Each number is 500 + 50 x the weight over its row's rms, rounded and kept within 0 to 999. Layers, rows and columns count from 0. Numbers have three digits each. The size before them is the row's rms in percent of the matrix's.

# layer 13 MLP down (transposed), 256x96, rms 0.129, rows 97-145, columns 0-95
110:505559517485484476457457539599478438467530423546427506507541529635401542419482515575554464582434486581524500519451489473504519412526534579507431578533448484574440555440614478513526482488474493535463499510424518422522489511525463514524416478510450514474454593535456545506478380445455479467
098:511493523527368482524513502433428522472482552529455415526481471441539543462569532463527487519479480499463533618438586562519530443454493503550481427489443460430412525518495566506594528495485469484458580502564386454504471506520637403490528507449459433513547440535528564484603490434488480462
100:486548404492511530428573448502499432592504442398507570472532453531417569511581521455538460420514443521614526502522534459494460556465397514507505449484510466480559599536452521507497450485426585501527484409447490555469473494485549479472494542489498528577417472524406460611518450471504422541
105:573437514511552502545505435536522531460607476480472472410486475533565494521419544534534548512568315479537462453492437564428548429536508493452431556575520547495516507507443544497545537488456513501492425467443467558600429498535348462499471440527465477489561483559463512552527538506476487450
098:531479566509635510482459494584558442481505541574532505533601495495533502582567491445457454521545528461510454431490641424523490519513470486478524496529518526478504452481528464518493505475519489530393556549507482515499459429414451556483473487513387590498498473615526547569601539483474497371
105:532551544401449558379590507493533535492523456484468496499484491492492499434444459475406555490499412442578605444470527501470510586512527466518507443420506446504569512558465421554462515575502515534412456494390436414458499520451508562470454458587544502572404443485541462539444471505484533517
103:481442538488421449465472488507458585461521426497418546503446447556567571596464485483521481448486541535372559474561526517502461430524473453455485519535474467458615550461517550566454460463557576495482473517489494507458612469564474445597514491450422505527558484498562402576496535493495389471
111:463538433508590418470534480591524487569559566482474478588500460492547491430485514514541546391471460465518413495530495513571530534519478558558431447490448488424447576505491586613555410486425533479508541519447503589484505517461473478476590500424436506530506412397521429496539472531534435505
100:514575474392470444504489480526428536523525519410399458459545429456628493458450461452545490533543433519446493493486432451510520479430525393517611491480397517455488493531490595449424542501555531447536523498473421503484473565583520523443503472523450518459497518523608558459513459509524423573
103:389487569546475513515454536474500499539494532421531496422477461493533444487328606459548623491526511491422502418449518551567581433552596503533489464393494518481515507448537469498524565476432522453516564558539427527486491527459533505511439489525548446584555544487519411448476491499511496533
094:497549506438522516523582473503604545476503599515496416587423455518602464454427547563440508491520486489519540475510441518506583458552446485557535613550483654544490448498467521593430577441523513550469515523502552468427498445475481439483495509542525540583462544454508519495462538545504591451
090:511463467450479509445572513550477522578511544588423451532540596508575527492500514517558504530352588439577539465509526432516535557505441437570559512533517482560575550632419531444575539525502499539570512471472499409462537570510460530521541523506471495520485441498554414495560493515432438532
102:544472475540538522515582486470521393483517479473410433560487525387510530483457511503492509473568447521514423400471406543516499579470536529461506502517514444547470560531531493511574453494496523549548469567582527481471569496574568421498438515599581515481594446439443519384499450477474572414
104:434471519520556504447473510461591498519572484534468570487512440469515456587645537430452531522551467483516527462463472478491492450501513523489552525500424445466485422506432447505433607523687484553523483462519462533537512492528483491490456481424438498447466559562450601428407468496446536541
097:452417495514580494565510542531419579496453440475510536486458507565387491505542593429515533470451539483605475506485532485427453519521511413573472431509524539499480411500512440476482532424473464499487389509492517432486516538541527373489515586533525517507610513574412471483505485476532413413
109:454565404500578508497490399564587488503462486439525505563570565573522523486631484581485492422534444521470524614477489505434510456494411560583539541551501526546403520528501466497474547518428486494452569479546470426531509533438479411453536473477429489494437518510543515496554434598469482543
095:587491654642553478546572498493444509507515530508456485511542453479550539530391460451489498471544457461503504485505556479564486583546506504522473411463478544437470496491467600540465479581490431498437455481614431464453473478416617539524526542422556492484474496468549511498485497405461493507
101:554446618480514470497516466561501539507525511460496522542493437414483472469423456541506458578518576506511483472532449481510451460513467526503415536653508537530520512577512520473497478495552407545532649517478566425512466445534506481498501467602606562533438519425534532614524497480526462409
101:523547469488560395405423445555475460500522460488563487460443545529481499446498505538476472462542469383473458516532435458470475414591437587609510490504501495539389394481446506510538490505458456548442543569578411529432482549492512523498495421556551517519522482560600557495481476542424546508
099:549483546516484474455457493457453515446474546503477517438585505596412463535398435412494498539432520527518545509536459567476472573573432516528580504433516568517468539532500505546474522512408473487530505591490482484512473364495468470465451482579484494486604434367567572464467571571463524517
100:497528391516502515502479551430526482570522418499503517553487584472566511317491506516479600499494462489500564554459478451558506489564503512611470498539504546446363506534524503563515502486467479588421451437441501485541480561452470504515397413521526566484521522493446461509441525461453513411
098:570442501530494507448650529504491473537583429469519431517522488508462494514490470566542490578513560584554478503501504524487446481412430450476511545594412551484567520541504545463614484479389477512546530532504550469497558556571494568506620471511445522523503549607514553532553503538528584441
087:506493443506442465588431539525557515597535493477527435526429553451436630634450456467469462496579444520531527455518538517543477548526544540535566574545504568515599523375530463531495524494495444501568486457538501549473521496516574568458512532527484454444579503472542511513469557590561575551
101:494488495461518559504497499461492453456533368430488489547497497554492510547474585503522554491495488489573508499546442460568599490519462418508510587512507428392572433472532532464466534446449498481531457478499585432563604535579611470439486509540554427492519504404475395410424547511525474480
088:582472573457549499461538530418465468489479407503409419546515418511513511548495537518593523553417604461514426454498505449483497483560461516534444490510533511509437501519493589493448515538536523461417484502536451605450562524406535381534462505596532523568614549514471548486466497460558517552
103:476443497500543498487496457543516439566468566508509535541597533432397484550476446511466510565536524505530516554506419481509488496468426620523602525482529418511542507518461546589552472576439484476483610468484468485499473429455542496471562513529532476487343430442536403484557415523463523579
105:589492520525415611472474556451492544588523540501526584500502522415556480507503583415560498496536519551526456539487460521502426507503438525406602421624547512508529504522478577502562476506483475457546442477466482482533533524492623489500523419447460435578500402471481518517451471528519387521
094:479439466481480593415424418466525562528523533493476526494532427530556482452454443411469404418407440491419481583537551432591436575473554413511549492568483514498476500433439463524487526562509510461476448428533476427554524534481487525505493559521444484552422499434561537540458495492470409431
097:464472494585496472533522461436436518432512437511381447459485478534518476516567450488500565544413432487496492578539514547562498455565441584488532560461438494445395540455518487513436534553483483501520559505547498495551626512600500543483460536427503394431381511516477452512474488537391467502
098:411528486476404560471508458464534481551545637490470363495475532482501538431401492557548486509504474497544448506484492441561495504484454486512543378498605494574467466519474579424491546467528517494530472499493428488535509494460499468507566445507558545464475443445415658537535486563569494472
099:569518427491531519450588477477605609479492499583476528442565491505515569457397562472500445600488544465447573495472600487502531549503451479510515519488594543523470508516585618514449497502488517519505464528533481448506456552443504554478420552463388469513547486539454396432461444501578459511
097:482616493519476510592585480436499481483540480500582476540446513511535509528529471529452514558572517463420434448502408545507462589453606497575526466505458486450532470528467522456599478499587483478539549564482578515531522419572439461499463429556508524556481438617387511464513577433482486504
100:524452408433493453584465598512609513423540432507556472475476451530506583542510500502483511603546536548537542556560484499465409517397486558546480586495382463493475517485472568515494476529513515539578487455548565434532484603516509419499454503506515492392439524559540494493525521466391487507
098:402412384462576427420488467503506533543529540542453472439464437464622536485504537561534460521498473499537543409554565540491591487467501525476615509473533488558616484469541515493466560466570507586610509485544584462489482509496486516517488541421425521479553526525472548442437450478512548505
101:613500492512521510547490530509573542503548489563544524522494481467392450494489556530471489439551611506527503422518538489486479473344444542421498567401490507526539492523442446478508502534538505558510540492520401442537466566492514502524551493480529571537576591582568523520549460482624591564
105:450491513464498523501447361475386558451464554449473496477557444506591454472485469471476503448402531438524534433441444545512396547551495512453467555467512437546437457523464397421486621556555461535543463542502475487477494512481562484491527458490459477494572470524480508546348529526517452560
106:409477475405517529379557477499514517481553480482448534453523400566471557441574524549483456575565439453570538494466501494502474531543398496530423572519453476502433443438578491528557536484527486522455542448465450497515528487488442473414478409485531533474501553509578525478416483406526587390
088:456546508528492518516501446403586530498534522489466564487565509474488477582500428461451481429593412576403588579470518516409425494433481504439487435490511500537457488416490448637521504554401500504529509473550504602562530492444561557502435521446444529575495424455510472489494472532470522461
098:464488426526555536421515455419446539492571518508462520526574536576465460533512444502440484528529384459550410495459393562486446561497456503467487386490519455479496402547488566582507477491532414487382545525578518474560575529506466494509506424446479492547488532470429455548533614475476479532
091:562552609511456515509548575491377582508446490493523493459472513539492492496610546528455437442488459522471470561441503482535531500525560488615526521551414415468440520390493458487483467521540500488484419518480591526478455477499469526532570472450500436535495405496440519521651430529503447563
101:429572487441511586496529453542535456365503547528494595525396506512430464493497466532484488433495487489559469451443432519462488438523505534619538474527455467422600550482517533489524419492529472559484484552547484466427514481413580547463491524461543424583513636490534569508487468507489478580
089:455506463496646537461559509580522452478569502518464472470550479537541418441498574518472509551536509488444535482430442432524512409565568443510488631569532433529453390477533397593523520432491485573524462504528570407488537505479503507581525511483508445466553444466489488428547507529440534494
104:525535437532533593559415610525585503506514495471553455471477474449503461501556519445551495422511523530489494484510509500510549546484558586475481448638559546459478510466450444468421508475411453510558560463576509565562571427514475513503482546588445400583468531539540481609582519499448488470
100:524482548426445486476485530340558408485534454553500454419536569458560544508531535503499465508432477479494557569545515490460540451474493402523537572536506597515561492524570548535605587445488480539425533538516466535543574527487487484461487511479449428482574507491463392479531520402512402471
094:374382479538467501520529366486458515410551477546503504513499532494513477459479524472443471483472457457589524561540507489492478460505474407517507504554417471371426449551463495506551437607489449507553520478482473579548480541428466471548550495513539461478412530459539580455489557498509409404
109:370519513491563537523558492532509479526533537489509438463571513518480507510495515484584500541487558461571446450497374435512453556586443493579500440577469496545519440445485540542595527428497447512453494486453589524452458411413488592490482462557491566607508507552539543561523542425454505420
099:549560567534531593554446511469504564480502512485471534502560436494505523491254479525529581450553533500545525515522513490494523572471604505544505438575539487526523517576501500422501478456498505534511471437547446454520457487450578504544535458450496455485543430591445489460522477521575501602
091:532515468477509437442552473456486606445541547505432493608456511435543519601355538518491451463480534517600533513541533503530524522591409513536469514505578577499550548574513564502482514468453525482570518447427489458595495544517506434562489463466517561534605541452486517554566546446562533470
105:524527555471699420473555502496599458479474499425497549543552572483477516448499546557502485481637505440519452485476476506439504461517503529494506544524460429464492472557486594503571479510465499508474485480539622497515491480570548504457522598417512469490508433473466444409559506588495493419
# layer 13 MLP gate, 256x96, rms 0.148, rows 98-145, columns 0-95
104:486535464481552533511524523407480447494465435504576452566539493511511367507524517502549537651430555575555425484477544531534508416529389486516447589488529471496461459448483485525511474524548524415453498539413529498491433540512360510436442593556558480494495449495487443477440514553465527507
104:478588434467496618551558538511492363493423472523502501545518389580386462474549501439608510467407432535570486445448429521477515477561502417484478489504486539485515513465434482473472533513494486530524508485500511495516554455511524495503504438474529425502476574420500414647464554456528462504
098:406537448458554489522475504486573474518476390487505515541497452454510504473504549490556464501403556564507454546573460507572482636537519593578515480455498382470607471415511398459500527512513390453428466488522456536546443460458459460435513473527501456523481459520454469539511468513493383545
100:535473490524492477434464524532433482489494415418449479531477391496500464529521443509443489470525502567524398502414506497396438470593564460535500581409505539477567349508508554535480516581504477387494502542424453490463507502502483469485507558550436459542525531482410504489480426590454442433
106:523525408471466517456442573499476583552467448509454424556570558390508533436539574534541559459445512422530547455503501514437465559544436483467451514591470551470445506427513404487530479456538490508513467559432553467555593515436454547544439496480530563542531550448508476416459527398564425504
099:514597541433541394485424575469552475399488462467459503475523531546528582489462468467607380595435408490579446518471531479466505526535476417512492427549475500543545490497484518507443529571531513493514457536455521506619504519609558475500436472428452564542495525408534438495548492482506474506
115:438539482502516520522493557556541431437403457566447519505512463559434368543502542579571399535391501397549479551501417509510480533509463460503542612470441496453517513471514465459492451594523515442449480516466555580551479503563452588530503473489459490551461591544506490567449480438528524553
106:429607493515570565543483514518408468526468558544538526496451524524458455496539550535534523494464456500649525509450444538504435501450575499489618478572494488486521405417530471449469475537510494506368459442424504619464495481507417534526533538432460427490430516460436525580544466510489513469
094:519567440473472453537568487483513476572570498429491528619501498498452472532549452453589373498414484548551489532618493498555478485532525508592512636563442536479482467508480422510518477486527484521426396557449475570519571533495463486509496541504445546511544583492512503545500466479488456634
096:398450487583565522486494494530469417564526472498485524575444533478459375408512503547524496520463586479488534502440372518528526524557550483518485510488539504398454439485541477531499429502506480466468490452499511468538549586466344529480480593541489596434499495594540469572501477516417461513
099:491574522534534571546459506532497525579552453502566388558442541542477505506498462538469466455472530537493497492582554562500521517621592521596518544532508468553503430410473458465446493573496478343435543508535462610503528523432526501445521509535493525484451527573435423567535422447522533501
102:507582483484542507436487450475463494502406485581520454523579498459577513382557551521575465527481454469493469410614449531523542492536541567532559585487530501571552501566485514484518535498616579493445516481452509568518525572523404501501508475505391501455436469404557502474480465510462391537
095:498557514559506477537536502535479405544502450504451486401523488450514466555549446508399464568494627495487436502418493459532473510638538547446559496438481459492620463505463552509530552515512585511543407541495403528527466551560440510498509474488463392509507551568497466515535476525575414564
099:483506450510486466548451478487530440415505490441560429438406495541489458490533573554489499489456515452626509494517537474490474543572483498475585553517385579575510554487413528515581554579471630530446489580496473456551488618505426505497435498573478486582491452529532452547503430498499520549
110:476496441460498491512404497542560463568472549487441481523540513519495401487506534573556465561422565503510502428507497387514511624534462523508488486447381508467532411362544490506509495461533453475406534573461501504456519527403479536601474370520472470466493522531469487557478465442437514519
092:500516465469568570540487549414520512502493492478494486471436522445471470424588527531541531533473549484585538504403516547409514496492561505547555510451511418428529460457502464460431531405529535504484469533429645501483446480508531565639482468497450488506547433458515485618520481508415421590
093:530429444493564528473406420542442494550485394571486505508500453415538494460482503539502487534491492453538423490461536495449533556537516484482468466460550540460437474468454490525487567494519488478422490467528454409531428623555464356487527514547436445538582626432441448542491448487587450504
108:472456489542550492508600635442535542484468552465503484532496584416481538471527506456557402484439469457538448470530565480444542503408569463458501550546510419418544496487462445550439591523490506597533516592521520496455430545535552477549577460572511541518481581456430420498498579510449477474
106:469470444431548525464516519546532571562399485574507502569406450502397428497537481480538450461397501550521499413470501536538522485474435480463460584462507450453463589525504483572534569595421515571576458571492424483469514570549412483584515557489543528532469449539536513493537407479471499544
106:439449498430478426465542585540601508450477476522515550507466567458461534484486536470516422520459542586522448537504452560529508501548473553411561550502423461386493576599471467518452445572490568466567538599484526550520489551538494510550417530570424442459477578508484408425518491514579489505
105:579490507419508505527481477472462531510483466397494387566507473464424466467581462539552575420548577487519531534532486503483518478496462457571499489484430496484519475560558498585465517462522499454411407566597553492581494559458463518500578549440559566414562593478453500539569439533476410543
089:428472458591509474620539506496589466448527523426369527461501542526551437479436368440532419541473490452542392491466553447464501547474518471483419517568499515534510484466542499412439541528414472479530510512533511442562501517493487638523461455535493490525451567440419510467473500527449491492
097:521536358452418435540532479517504531561412460575497481425539426468570411508491512477500502466482529560523491536461471570520478465481534452492462403477507576528454510438510516569528596557571569578504469524535560482425537491534504605519479536610439491522394538524499433523426475429501502530
085:513520489560571508506476549583546451492395495505526477388555478507483536471527404555530465462519487418532482417539512628522470479588518531448497532525547550536568499456496644473507438461592541491493508399534486572574539512508476588533442498544559488480450502469492495625542544477518563496
111:487569469497445467496478436528600411461421467486598472511380470436515607500530517582609527441439546538532585546471480496410427502573622505462518535503459470425504549535541541457506557511485501497504444447499475463501540550465393491506519567512459546506472544478467511505467479423564570532
102:492514430548512474497480459479519430527485367492462468503490424517433626557534379534505487429494498468461521451525543430485563536558556428604539526512472398520576492445542606537521463548526563476514452479544493567489430491549422512539452532434476486430457501494432426544543525531448570486
093:536484491472491438474526461480509441496612465434529510521470555416532481560615454499602489552460559529487492529541476511502411614593556559493545481579517483476531458492505471603441505480463470490403551574552544488429506521476482482396508590599555597452460555444446507460485502524474527498
093:432474512584557516558571458534433543480561401468496542549587514551488451514521524575578480530502564488530428416467525473445458458546524521524561484551525383564573416555562530461475543569504534459529498415484483478473452608520453513453510464503405442449470494467487515504434529495613416476
091:545409473563568551449529472497536472520351466536500464457515543491502475491514529535536491580448484470525558462459497484517510519544507436486433513528489477546510498507446492466550558523416467508496412414586559599532611500523498504477488518508389575524439547504606346541502457447493587530
092:508522418448495539516579452452571446468475437569495524556400469536476492547485558576457507569435490513553536535469430478477448492542538497484447528550478451533488487503424399416476495496495554500434462519381507529494574554359477500485611454503484526426540580515419498480440498417559468553
110:466539495443534528528476471457544422506482484457458347462462388439445460490585492512448524595505532422508494524551429543549477483547433502618545463514434471527515443463535553437475516480579520496482436431459503582458532533419427544468513462501499531492484530483532464647557451475470428478
095:454554552498567448463504519542548473506596492474455396479461533521521534460515548497605472497443477474520526420399578549573439625586510468486416498532521513510618518444577494504425484476420433603515507555572494446523534544494492571429482462524457482466474425587533507470480472487528531472
107:474542477407527446451446483447625478521536467560566472465602489463456549627507460467497485591392502526588562500498455533457417472545564507525511502528521466394557427459513525460489545471538538461522464500545533559409418464541498413498451522466521477559479519464468452473437494518556516602
106:482457428512514485565472536480488545501465520555522491638485580543460469498482498426567413509446399555481596439522400500416556476540556566525487557578496497462556489449498436486537517466460480494515457435495483568482505495533457527625441495515477480591468499570448470511356513427536453482
108:501569482575528545473469588505480503478565543493446521474628485449493523493478440506461481587402561421521530482499464548518445591462581531495529451455523422519531605431450530484547464500498561537529528522595589585541516650477477548435471528440400473519494562503436489529489502490504537533
106:502538496443672504543493525446461482468569489530457457491545440525451576490564553580590439420484405371489456444484538528451430574517476513556533553486509496460493497584622448453551462466492535539531443473501477528497554519464434517485524538489455394580457546434500500436486496514514502502
095:478432480482533511542554549542543423378546465458549522550513506541536498487483535560535504506398493549446465455507500532541577547539478560490458591595457460439541527448479570496518494583449483461405502412443458514580521527445459581515488452539471549433452483509450437576558502536448351490
097:530443502515556551504477431433565544502571481519492525457438452488470484464487549376518474577398581523498424394519556506426445558481512491497410449587457409488510483513539519401453567532487468448502461529437560538540544498559482549510549506552524552571478560612499445527457443530496422454
090:449504442507517513538475540471580573506503495397466503472537517468571452510465530484511341500453549535481512564448451506516565540466414551556551433423519484583576402414497431516446556559571540464475523555516476478453455547554500526499418488486570435561546564445489432567497472498425506433
094:524566531507595491506504498481503535528539468536477527562491466483484527436465281558544493522412480496604559445558507571545548407461563534497451526564466507548511561510470472525502527451503485501554498517555495497628595593433519468505458473557471507557513532520551521424445432522465509454
095:503456430505518434550495575530486517453440504411435460507535472416500415553545492495587510555469452509649496475536512578491498449393533631566546520489500549516489449458518495538480498461498548589449423513511554546444495543470505478572546513499601538620538542498492526504526423465489506414
117:539507524493567463515492436542536514508463435417506531504510542469466461452642562518493442596487412470573471581475533621357484448476470501436482525394478474395459481474518496494485487559451459446482453541544534535542442612509492440509568473485463587419482556531507503503517544548500523522
096:446499523500494432523522492493455382543459503466519485516488413429499482424552501519516515486482573525500511513443443518479565551597489495504502525486492544450545630516608560422533505510511570521608482534359526507499549499465494577552432531481482585439618555548417455517513443452449536448
097:541505469539475481556526482612470532496552530409483533499409510448522520522520508461494558536448521604514477433507449555521486551577550545477511498578556474436528521557485507505449548696471492461437503595436563441570435513557495567414451520533474499530544541432512468580572454499482493455
103:516541471448556479493537550477448443491478501487492529491434488467456414353511454481589434538422551493548519544520451582523503507453511510446503436461433488434459436478515456490442460555522448526565598571594502480526581557460453436590531543499545542419513515421391498504494411462574480483
094:498543457478515468517495476514510522507524507497576480423557462485499539438494427446580464539490482437517465478520444513537608530531500416553517448465500352522538350480529581537473483573551486532506454450527589507527456534466426547481494518486354433463448518407495418525578469508417496481
090:475485477518576532556500526559537454535523511487554520472547468506406526493485436470554562411545510542513406438556541507467538520444486395420473538621408417556451457512488459459430507571600530476492476468482536550482545505529466550451487494417474434501476501406463391467390448433516464488
100:521480505536442555529539457490596471434538415485535421451556533528437577516481500554515480500481473617566553480473491531527563647507613498579484539455385473422590435541476482532534470537505483532479514539383444527493470489467492436505503525499458496521518547514434433469510432452530412561
# layer 13 MLP up, 256x96, rms 0.131, rows 98-145, columns 0-95
098:453444511475521539520528510412490411540577445444563510535455481487494476577391537471440471530539525490460416460473511534481510474448492544537437452547573420503470456495468418500624526417483544444564520507528524437547388515573520542579517391420493466476487534410545497429543535532563543533
101:442462515430461503572531503457535459497459530444501561447573474481504464532517458448659449496495380537596484521487427531494436566451462470526493467521433424498488534507456514441517462554425560479514552542409563465420559490424541487446503427480505478545473569492548498467428471385446442440
102:571487472541542547504465495420479556491570506459489457600417529545475537489446483476496499408495384633459467482543486422428542432497534576495537446514504476495485537538569522507492511559453553500539421457462366498584494480535513590606477390477509476553571534512433530506482556464465497495
101:447481531468566490504569535454411529468529557493525524479546505454483504607564400504525469543469443378486611456454554518435402501491418501402533442478484511499365504485592507477476459501470494493463506540477450550474473499462482518567468529425566516474544472471549523490378609511503509431
107:449554516423509504576507522435466531516493490496539549623504491534409522476536554508545497455508476461572417522592438461487435460438521357499608633558514532553499555455532516481490565546479552553394556495477468512585420505487533416463519549507529495440545554490525496483469455504444452476
104:455594551466560437530461514495499570488500425458505462478574528607505589570436603525515509602493487534636479445456402465544518499476490520510494437531442569550508532513552495513495384442544539435482424486422509555533518547503542476486548503432443450442523491516552501516445475495492385465
109:485472435443577412488583546500470483433524515497490399529513572451463489428513481456515606451499475522532543518485488471473576371454523560596588491455435485490527512390512478515511511499421406500572480562506483536469529478448492477495555491533594468543485491465434448552589542628517447488
103:516461490490533516487483440509545479481441488542516477381504508553506550507508511497537445461521460453438569522510540564521499448491571543610477517551500601552576496564458399414490591500527496483546578557587479492439516468544589534387512591572485443489459517560610472467527469516511389458
102:473530551463443525495450527561445552397432572449524524570480482438461465512493582576405486560518453408419586546522514502520484506554586528502482389524497462477512482526464482463509612447520561519455577456515446508515427487611560414527475455474523514581535518493555464511489593558531529556
093:563489518502542514543483505484482495553469529530582510480473459529437564500485420425493459565506480517607509545589556415513480458475595483464414457533562511501454550488473516545460511426504569532466473530628506410569399555538559528507546562458445480588386419547505532460546526449525585490
087:522510528453494471523413487571567425557585491499554444469434527465445503405500481454537547488543469536509413523507594470583555550526487553505471453404470394566467469536431491478472571512498488525492495534535441518485369502531454429595497478466502474510578466606483531445594402508497559509
101:500447543408429507549564543582472479563580490461509436588551522471495407624447456494424580489570545444548557605427525503462441509442524464453390470585520497533474456569515452489449462458462487420400452514538572502446480493541485516474520522509473480497434474499535457479480478479520549576
100:521523487450441592536463474526515539497469480586542516525552384434560384580538562599536449496506553526449401503469452469446478488448511587477508578464477426525361409543483546512525499470537592536517497557567470482492522533573479586601502507500537472540577541473496516536486503544487501532
100:536539456493489430574585514452436486471465506414521529478429458435571454561554557488515460574493459615551517549553536406509559443506619499518533518478466484465564503464460501505496536545542508533475431570437474528467563538509444397449584541501415484471462469466454508499561445593509417587
105:498472541470493527545442592556444451497484529473402491575534586490530547485482546450527440473562527557375554413418474516541464485492509464539429470598556475556525480375479471498476429513562464472520532589569534538490503535460548502485388429481539491571524459456480410443471589541489473515
098:544384509563452446375501435438490432478480482510542503592452434465489486453436598579548531493554438583506439508518495529468534495561466478519447423511534477528505475577423531443494483565509520583486539544466585395466504457512466462483494562506523505409418452491512511501530410513596428496
097:480520511511497528520436535520491525471544517561653556487547499492440444426569490466451460550464527498452461461569477536507517425440416488470464547514502449522428515518570458450535446492516491421534453543509558416498530369561621510432623515543558596462509459467500519445450568461448477525
099:469512584508527461413445485499447558362604505456514521537548512498569456431480541502534536490392465509448540553435510525544431484507412559547458537463472528496477436538550488467540474511565484475488464437514447523603416432627481458573504494540572427489526498453589432523516487428510472544
101:492490458487561491409458453464465493612467580449516534441442483515462496386494528509489493457506481408490548603581472467534526528522466574531445430455507607520492485479499471461462442489552498438483514384467513477540461482524495533509472622569542521375495508494505554549467440513442462639
101:502511474406474493452481488445417533489498455540591492545404555480466456580473484443417484450520510565608537541567515601572572458480493510524382573490532483472505515484474570489513500500580608487540448501475487594446466568555491464550420503489406603467452476532503453443455478463463530511
099:439502485482437463542544530443513451369497448512618418551522564468500531492450480488495476506491470504586472588517501526632477499535502548527535471523525480493478433448476650552612521584542527584469425567485484409469501512477404460475523558518531529563479470503441497461516564535444468519
088:501433514448574537613511488487536541459466516543468436504519438550489527432549522437455606550434433499383406531590500461516456516490415551573510458450541457423409544540487493473557481509513463420477529532513519539516425568523435556552473540457517530489559471507409484573549471466497564404
104:536506486462500474600495458451470584535451579537463580484476459440499482540543511527478594581490518623555531545452497526537492572557521487464542525510436417476472470543505488606511428472492599578514535521554459480475502521499405402579519544495434499442550611467491448583479446437566493460
087:440474490509433473482518606609453494543392499535534412504503520526410434507476470504467590491526558437474499542459536522469571574543472504519520563528464479450503516530484499379584445534567395451578465468471547458474496548511463476509515395452471511432493504528469511523408375496477503407
105:423547493400475586485436501542546528534515563592519473525598532523555476518504537571477524463478460448583506461575538451571511449442459446489521567504509586514490563490371500445515505446525434491567487521530497517479596564419523516555576538511492518433458426569591476520614457478453518489
106:483437513467419457508557466498492487527533527459425512421469596531549501519465486530469549535563570450541486443506564517488622481495501547461510491565500534507463430444422448540530523426410502599574542528425472431492553544527544542509541558415501484656436425568511579492523488467578488491
096:525589444574515544449488506516569509404449420499578571447571498512576526419562477503451499539520545552525488581504525536484478433489502499426533520527456573503475541457434534552521508459488585538558446454378553535451477471437529524469573480445489509482461468444413476559519580494418632539
095:502485482508489451497431412552493487537432447493490465498520511539454370523510643599525455602537445467476514385387515529563551559475500412535444463519562479513504493604611575513501484494504473510400446485455515406501488512453468513555498509525455515500576471494585543517529467545496491503
097:498533478393511515538559519519466486596584492451484534467433400476547622477543497429553490487525527536393393499423516528509544530462565482439494444552545428579532577528439574492495487491437467483430515469525467542508471510500512607463525537520456468421520408462479423515495406565454455510
102:453476359474486461515424462414484503562508438585518552509569439546446534511497468492443431545412501483450501526476506591516521549542486506443461435514526503593484460657468452554437501536511579465391472516462510523495475459426488513494504519506461516484495481617541518499533529586510381466
096:508506468521500561557527493444490567531448528456439426497608436478446519512577506515473559423560550407508383447492435464488492506515517529448455498459470496495531498507442529536582452521462542503626510573485533557535513418584538529501470462448408480524515490411435535559553541584454509367
099:520549505517484498455582488521385497465592474493423571551558492507565499516506536537572446519503473446479565500522562562533463531526441493484473541554492472589532480392639529524507526429549565484500455537475448490502489454615409472405518600552499415465529473450541551465412486563516451492
098:523566493529585500486459437496488498471470518528496460500575554460534490526572593557463370540466513460568455526449457386501538418445549524495615555527439473377461538526569483522500528573607510484566547472416420493556436480524519496535518456520444487525480412470495458476492421560518448493
101:425482501492530518462531423505617445517518532499432519483454515470529483479484538466589512465525418468475460458502586461468498552539510350558532554566448562496463525447568454504421498551492561497508477433469439399377565441472545557489454401493529511525570449437461567498430494495537453437
107:528532482457510575556497493511436544478445451589564499622535525589429455426477487581454409516522509520470374496523519455515563576438541465560409462480494587534422500519508450463558442419522573527463556526517492516541590506515495491577525468493523443556404514430471511498578541531492525552
104:487407455523540530421582491493515532537515542552403474526494533493553455462513523506435432527580503449462490447531435381460494538578534585643544515420476530462507480521492566480543522468540456551451505497578407583586518515432423440501536451545403446509431472517473510467534488516443495557
087:525532580445461396494433484460419535567478504616476456496512495532461536477446494413462427524495488486522465539459532424485546495448502533526562602531549421551557556546450560513460457436630469516500479507510510455481479441581558527439464412539439501571465520412582581485551500453459484449
099:551500444466530581571501433557537488553524465552518529429543494497500547519479600524500494547423557516453420417428549511458442561556595435487553472510511493532551488562526516423431498374491496504534484514406508441596465456493488478493554544497428482541490599415552529482499465481472443630
092:529466511424491554637507485475513493562486617613581584482525560539468530378512520491501511512475494432470470514468543509486471470422473553532494533448538467555392585521457442542472570512519444448585630542535541496469574587529454496521453523541509501528526427525556477464577508508507517538
100:499552401582471557418577529489511450487516497469435479524457513505451581484480487558639479447458525546482477604477500507462503515581521432490604488481436530467542410445552483505489502396468559596551496499487441496497545460462463454554427426461419482574487487481514561447492433515440486597
090:521588513494502528466519526507576591453490614509464495433522484471483575510508466378506478486389530554546544549508445431517451546529509477462576546528418506478532502383505478443440546561492452546560530546506535474463481471507577568489488531510478428551467475412595414470524500518414624478
104:493543494477551666508518423450568465542483532312443521535487441523573497519507529546540590495491516489568502475497552463464497499497540499476541493516446451548528466539551573535396449404478395480499485479501589449515526508476492449504426529463450543461439559560438545549439506488549521460
098:511476461426561513484456609426526490419482455494423526588443438556545405484528542484455508531490527466467478474531496506528461581513481499492434426408489449454479471444517522569500537578512590547488538652520431459410495468467494457589445511423469509493455541440467542542566513585426520515
095:574502527495484531520454536421567564546428437541534387453570540475504530476526456465499518471635527600500521501415474500411539519460504528465540522480548471568536448481512425537507456522496579391584450555478567482447428409558580526511583458508449467461509499466484519460434413502558532491
111:469568502529569549481529414470486528456515484499451479547506535460446502469483444453527449485461578567531427472456531515511462544497567414501369677513531491417476568530428501601460539402475475512458573512536549477479471489560481483574439488495498529548478471438438593520445566438489540458
097:457460538518505510581400465544479570477517523560542578420451530493520483455501477448486547550573602470566555436602531511474491562464517499493530521503573477537479446522466566504499571373433535568565523523524453502497438473519550420492594425586565473484426409523566456530485514472572460452
087:454480541581552581522406565470509376437464436522541505434592531542476528484482437542478539533546492500550424467486531448440435514484570606466495461569497407529424413462469566561494575540448479447497499463554456512400490475511500462454518478560526518466419523412442523551487517460542547442
103:513425533541501554457438453501475478512559498497439481525477637532427429538463493516490502504514514434534586548499435470517552418489451467491542556449483557538499516558490565541530487566529530528471461535526490560482563544513515598554508475524433467558653466538572510549658451412466424499